Each number is 128 + 32 x the weight over its row's rms, rounded and kept within 0 to 255. Layers, rows and columns count from 0. Numbers have three digits each. The size before them is the row's rms in percent of the matrix's.

# layer 9 attention output (transposed), 64x64, rms 0.149, rows 32-63, columns 0-63
107:098097109145119149213144134113166153114101128076118137094131048138157126133171144116113128136167154083082127165120092142164141154110119132100109051145121187122140124138138118055097166067080154
111:082150121124169084155153107103124158122071182153105121109110115158141053125166097143244099137163119116174119145132162133130130141068171166106125150133118170130111143136189138138070126152133156
112:112153113191096067124143151190099049146153066081169162150103099110166096113145086166152106096120102096091096111166080130167118130107113137097109113105154131163118097145139113149100097194094126
097:107168143098129087101128143095166169124096152096147118088121137126153143112137142128102121117088129131165166139118170138089181116046102146116129117155129122131132121004152170167135084097174062
114:121117141136136128112114123128133145098125120130049139087133107131092100069198097106116095123111105114116059135143141163144146053141149084134177186061095098132128085094123128082129074187151100
102:156137047083103171199112140092130121144082172162182147077095149112149101157108096130069116137140107152136109099146113127165172106130131083130122079142095133118146134211094081136078147143115118
111:138098089167189169137101123153145141106119129045122170111161137149180142085153183122169086153112146094122173082101145116180123125086090092091149103096116075099108098102081103122136165080109109
108:162158121159140122154092167171130119119116107098153176090150153134102099074148125129111088117136050064177081103151154089115145116169146089139112142122105074186102088135132038097113147111124095
106:091126145138136118114100160144154126081089196061118128077136063106076109006112088123120158105177134109145126119103136110100144095098141169144176142077124113149127129133103146162101139137110147
084:142184139115126141164099043151106182143092138129154069160119154146122180176116154116213108127175143124103089155114142133143146096097161134099107088145121133141137141161134051141104163104073161
082:107131179069147148142111172081202067115139134112123108156101076065206141078141170108137129111071095112148158135140092105130134115134117106133130159194151096119074133109096159112169142137144113
095:102095155143041170114131112142129122117146086054126094140146086122130133031111139088124152116139133110094121183109111121113140110091175135150143106130128177138170079171178182122093153163158155
092:122072054122134138213112108105124138088135162121072131134168077150139102082190094083135111185175154117148119114139160140181128166088143091147123115118109116119115157165164078130144152098166159
105:109109079157150073166182071131173121114098171097178146118159096145134140063124145143100133107057200169135126105058125107130102158127153132132087082113110121123097115075156158114148093138159113
102:096126131122097079085137159148161054146139121168094073151143087147081117101101107107126181138105165137134168162130071135094147111182130125218104173168105181154124093124111139154148123131153173
099:105132139155205116143142125076171132112105176155140137087174118131113123131108126119215094106142132145197105099105145158113149142202152170130184137157106113129121140139117169121043132165098085
102:143150132054101104164127111091097058129108178133122106101095128141100119132148122142134100000166125158134105142168153125137132122176134089096106097158107158098118139144156139096110130114098057
093:147150163091153190195092105089140117149076171091123136125104111105158182105104175146142128083134094104099164136136135102115156114099133211099128115156156147121128082140105123090086136080047146
101:113169111177100083096100127196133078101217067082096128148166129136173106192100144148128091144163113116114119123149097135133144105123135162171169140089147111136122112151091132166148167104091184
100:181103116120153115156170143064092108159164049132191172136170179126169134122109101143135102133147114156160147109080132160140142123097051180143131138170107129153146121134152129161157105081173177
091:128147111095072141160120127140129139141151161105180142190129106146146132146140147120066117126139133112088091105121151121112127192132097054097068067103145151074165157183064051133143142116135121
098:178070099111162171128123184119179136095131161155139165169111163174102143097178092122153121103127129137148126073128186168130146170132121088084141139176120154147175186137081124087109097076154106
100:065127095173128119153160033153096094122151142105081134108174113134130153143141135127109086127178166187134103142140149116165098118119149115139145132072111093119111139179179189091161205123114113
103:134150124052093125183101149153185171095122073171097071116094159160096115128142116101143112155146154101119088176127172162097111099180159144131101109087145083132099141124179067154147090092142120
093:122098108087104192140125143104105162140145169145152124116138075124064110143093120104147128158171097127192078111152156143138132162119174128177145044121111153132199181179106123127114188119151154
095:156146099207139175105134142144114110107112162156121109124127133145128088175146156122109154117052152133144141080149119138185103138110107129131156203101128079120185124091101141179159093184190079
097:106208147162194177091106087156110123151124114112127127134136169169123146112130190128166125139137196106079164136184174064111122136168103115146114149146154102074105157165118156076119161125100113
117:147154125080073144166171134157177112169142054136146111126139105124126123109133099128097108089122181118115041181144149176093115115212090154114144102069124109116168121178146128150119106136117095
112:166067105168126103098084152111105121132145092132069126133088190135142156121160091142126152172103091121096197126154081171131132146106028158145091152179155161158141116145151127082144108103136142
107:178142102161130180149100087151118189138172117081104130128180129130117123113096146161052140110191131128128103097097178137147133099055148135141171159110121148108209104177120135158140127109120182
093:161072130118138197086127157150194124142146110151143163088108109122112096084087172154141135132124144078133105048155147096175170123181168136158200162132154086123173122126147116169118149131112102
089:120118114134127121090128134159117149140144136197161146111123138120148162076126098139109147212062158130115145102112112107140125171163104060120085152186151118114143156125155125185146063199189093
# layer 9 attention value, 64x64, rms 0.158, rows 33-63, columns 0-63
096:076112103177088081121054117141124151120122127059119115116111131180098092115126088134144091089164160127135132145084103120140164154081166099086207098102153102115127134144151105129102046136171133
119:072212117159133133158135086169088116084117135156122169138151126105156145142118119164108077076111154045106151152142097166123162150105120114138084092145163135144108182107137153173137093188174103
105:155150158123106098142145161151135134148165119098167086093109086154131091148091160104179142103108077159199076142060144162099131133148110131113143130139103091150131215088122146115158129063192132
107:054160093084114195135104111100150093143132095090097153108141119097112140123131151093132117132143099098181089115125136155143101109153168154096126140162119095229115107083130096144094053166166153
095:119089095117130154143166106157114128125071133153126174084093139096133109153198167122086105109199103172133185142146123098148106078127151117191171136112142139058170139131147120111159145074170173
110:118105130113202140171054113166097129109126133117148197091133064119102131102123164195157150191137093104140089091128131093102109183105104132085093135146145085078088123078108147139130147117111139
109:123100063140142122169068090152115101098105127146159191142149189073093142154109125173105112128150128061218092109178153155106138118157137094161115183085154117157129142114123094102144101138126117
115:065162114131090140133080097148148133168133165145133171118111069137153093086102108106151109111107113097224132147089133097119141100127131180165164134104222136182090115074112133103123112141101140
090:173129098115123110166055186220114139140087126114077106108133184138123148160099116127136137183144138161060138126120125128090135121112108153134193115161181151113138173182157100108117177103120147
082:160174108078118134136128143071128081176143090125157089117049104110126137140143150094184093081090065099107130095113100155162122168085097093181113136113125139102096065114099131077143151141125093
095:071184140139118165108126118190125136155137088091146061099199091104171185114122108085113133130114102118170164112081116118158133172112138168156096157085129193160096103137163115126135122147067133
099:044066073097141118153099097132134132139102153103119121154099065161122126129161134060145134157186112124119140171139119067125105202116140088105155157094120081116102115116135105148115104171062115
114:128107130111127106180193115136150143059143149109199161091155051158134174149117134151203139112111125127137145143101173079140139098107147098134055126139201087130137133107118151082129104152105127
098:178123138132051110067105111096128100140125116133158071138144139184178159105185113065161128106093172147092158125157086107107116163154143157169089164128120174158157108092107092161138102163144168
105:095114117131063115132076080078148134118099125096129186076116160144105100118150105192173110094130134159201150134120171168129150120119166192139181123165106076091145089156127133133081132135086113
097:118145077031116136124090139116151141074113130145138113196120129106137126144147116162146103032134118180123123143113196141153119069120157150161167118128132138093129098126136085149169154115185077
093:107155131125162132188071193106122097120134109121110122107136134128123065135127131177120113101085086105104156140042117117135114105118107120190183150127165201075084131120133114105118184076088137
097:130144111175130079111096114128095102185143144128105143110169141145161154082156165163085112179164164082099138114169109198115113150171102183137093107120140154120075164126116159160131163205159084
102:098093129176142091140165060075136129056097102108138108100161119131162116114134114128090173185161114118141126130123135121105159149092084095154136129174015111111108171155119128113174148083149136
086:139125149082118132147178159218150127123146132176153164199080091098132147142133142165069101189146103143073110167115145132109088127123084098154097126075159106065148154156132142143124130121082140
095:146084091100103185143115133121212121088090109144150168137093105121110088135148118123083162089151087083136058106117156073136160177148143118079163105134113114070190103142095137132137142141079111
100:081138084069210075095137134091100126142127150074090158127161064135138167120174133144150113116196172139158126155133199147160118125126115166090105111135143098132137080142161133093140159175112145
094:172089135145101081193141188126124153123121128145128126143118205077102165078123142071136153152135149183138094144146107114115072136145176121108207117106132133201134182127111116139127106154114081
095:105087116113086130107081089151136118171136155085121144145058135087159109172164105065111128181110136148110172132162155090152147117162125178134187123104075142067138123164160132132137087094060148
091:078140176155152155152157109123128145134117196156109100109112119145140107139188143123159192153107098108092108073142170182156153175154180145109085157129146066142173093109154136112103105155202153
106:164145092131104123102108175125109149136142155136108095133110182092093127106175129199148148130132155167147091142083185163095116153119100136062071156156185167059086051136121103136119140130114138
104:139160194110070099197194133126112118115104108145099147112174165026150138069156107156111147128146177135108122148098152138147105120170129143160124087103089082173166154111123110157130110121098122
114:151086107141158148107181130097103142082146085148131098173154132152111099149166121084085174109119095048131109089111025078098138141117105109117155135131078161131146120096137121167107172177145131
106:039123110127171151147125153120182125164127147119101107053184074142172084096074139138055174214142129074153140121123145118116143117157134137133100143088125132084118136151162104141132139113125123
095:160168136161085130123091105063131121127151155110126232078083147063146070083113151119137122114124080136136120089200156135156190124143148126127087171114121125121104140120156122151142165126079115
093:096118103108100117085235119099139145143108158153156120102085166095124160158111128106125143088107084160109109155123043105090190178124157093100055136132156087143135156143129145143116110142111164
# layer 9 MLP up, 384x64, rms 0.2, rows 0-18, columns 0-63
090:121157139140175144185094088087094150121084103154120148141076117138187103181065160102133127103118102152137103077127119096126176138118160181122078146119117155117119136098142130111122192133122232
084:147105110133144138145154120169161162076126138081118113121135062155135096135145123185126123134070157089146059163121110113157102177121071131139149083162146241170182121153153127125108126138139154
107:049168141161178178132119109149145162116100131109118128168160126078124197151192160172162115088109117111098146182199083112129165111131096115102125117158156132137142109199122114147100151143091116
091:097106077147107094180179132155177135167118147150121125095143079091132171120120197166129133157163118129133111124186217147154152121139115057120098116110102103138130209158114096113109167114102137
115:030185094138138064138192126169147153122173123157104132135169174126131137157108156116162141136134099182154092155128126124147107158080143119156172064097167150145149114092097076165121142104103143
109:213141081097106078124116109109160132122098090122112154160120104160094071165128150146106180173128125109162093143106215155169144139122149150135118136104113139159077191147113164128110144193141173
108:122166151122214081109089131130122156126137078128092150116071133051137137139137110135124089099148124230129169098154113164159153177144115090108157080132082152146163113168142136125087156146120141
093:157129137174144031121135108109155141084116093127128109183167142140162138151143174138180089143113085134142126149193125109106122177145104114088065097150125104126169157183104133121123069123184083
111:122096121160083149099150126101106156221084050139085137181136140084157153161146126134178134075106116127154081155174146133141115116120122117151120101099119101162183196183133119138126143182130139
109:139040130162147135162075103110118142148128079119113102132143151096138142171165123111168164092116077153104124148122138148130069205118082123168125141080068134195176087124092116117107111159159152
095:186168174172092171184139114183157117151108066083137158081180097181173146145107117121113132122081136120094128138106173131147156134109048150126140068090147125105152158153093147167126126136122122
077:139133109143106122167160058073159093182156141089100167152104123145139117122104184116105194086151164091127092139092162135178120165093125154094049157095119148154109134159113103128072118132106176
075:055080111144138084139075111115173154114164115118105114088087138185091089154119171087145117157086177130188074157149126124143134108153145125178153170152105179155142120202113153141140151111120159
090:146180117154090100101141148071059142136108061095144156156195117125115116148110139101174069073154123091117163131106072090169141137155122111098131137090102143097167158058094130129091150110120153
109:151152193092132129183121096161135143184074151118079156086104140149080168170068154113131139127115091087153141198112082102130152114139094113082110122087130195123134131095106111121121166188145124
089:132188107126083130175133173149092144166130125107104179168204161169076185091175133041173134096140116177089134120120174117139112149142097145124136131126167138135145115128112075143127143111167166
089:142120152133174062099104122081118145142151120144119160168177115138097088150145144118155151123128153109171208152135125067146143137104121155113143143148205126057053124096135082153088168158148160
086:109143096160157128085118113092142146168108153144072116135119178217114147167136160179136099093172100153139121139176095128143170106114169163128063097150108098158075168100123092111126184179118113
101:151136054127122080135128067180165133110122113085104180147100085149172179149171132136137122129126066134058102125098105107132182145140086132160118116103087178134203163168145132147117137151154124
# layer 9 MLP down (transposed), 384x64, rms 0.168, rows 0-17, columns 0-63
095:111092183180165116151126190098129158170127129131158144164131030150105148132097088146108117154125142152102124089063134148129123105124074108105177117114116138102132192100125107066113164146157186
086:139132164108077146135161116124166113162218118175137147143106092172143134168102146128131130096085154081106130128068112133116172160116113069134128089099113095107103161117230062133135126135124161
105:120172123061099132106115085148138176069162074150104127108086089085105160085121130100121180121141112157152072139175101099152123185093143108150184110186140140107133069162147151171160106129130122
087:097101184143092147137137120157073135177123091161141104108138128167116125088117121170122204116176086118110119175116186141145146115090062130118107195161097072155078169137183139104129124095147137
109:079145161137098122176114072107183120123161101130102125162149099099182113127124158140114066095168189188166124129155129120136138110046118162100171084128131173128098147161193123114094109164109143
101:149136077112098168087080170143126106185095112063171134124175110138145148144119141119089066105178127131102133155100137141035121137162110147112176177181094124106120155157106170136138151135161084
103:129095146105142137133134088151117149051148176122178177171074095135196134183070064140116099158131124080102149116142206169116121104120143135123145136183090159116128108146145170117158150129101129
099:159149104093104099082113172122109150044109090140125145083138093136152115136139098186154174194105158134111077140144138099086049114097138187088108075103132120115116173155151147140103127130170118
103:148118155060130132102162058125150119146097162124137149171163144171160156082108107161106155117223117100101103078183135141169140165137179115129117120140110123115168119129174161161169147172095083
101:066061146136105120131113092123103141092126095095062188063111159160094146116158186096163182141135136121137136121126183167073100132093141074114148108166092092124143105097134121175165127159127111
104:114166125128115083165179139090110080146107136162126149091146131089104093201091121133119090176109122143117167148158132167059172189119128164159162126104122155110111089175133110110150216137126172
087:145101187209119156173133109091131097137157185127115139204126089128129110103116132130122124130196141121157078157166126122125065154152103085146116190123153096145094093098155171152082093096146115
081:142163138065120096121123112086078059155113125118141165170109150119155168081200087116098098128154132160116051091115114155135135112178198099127136160128152093100098119115181140160150114126155088
086:047127081134108126032123074105163098127078099131160119100168079122142141087128116143144173110149095163076154095126139115128105098132211107118142158140159115189160133119101159109160143126114112
108:144109180091142118133167140157122081146119129122142109103116131191171081113107123140127191149061124121088097181137142064131077109104110049130133128135143191138130137109180117159086139071120176
086:101091139130088116173136126147127061154112120184154126069100129133078142121142163086153119135160146151138132134105071144098060066128119144135143127153137107118163087133214096165114139086174195
087:148117119107138094084086127183122086129179204142132162136107072214117098138149117139115170119103145111181100164143105109111080138095111144118170147194115093106133133170175079165110131166121108
084:147110115109164119175129136147157107103126139188111130130146103092098117079199129117147102088116155080173054185097135109134150134128050128171134185138113140129189149149194115169157116152150104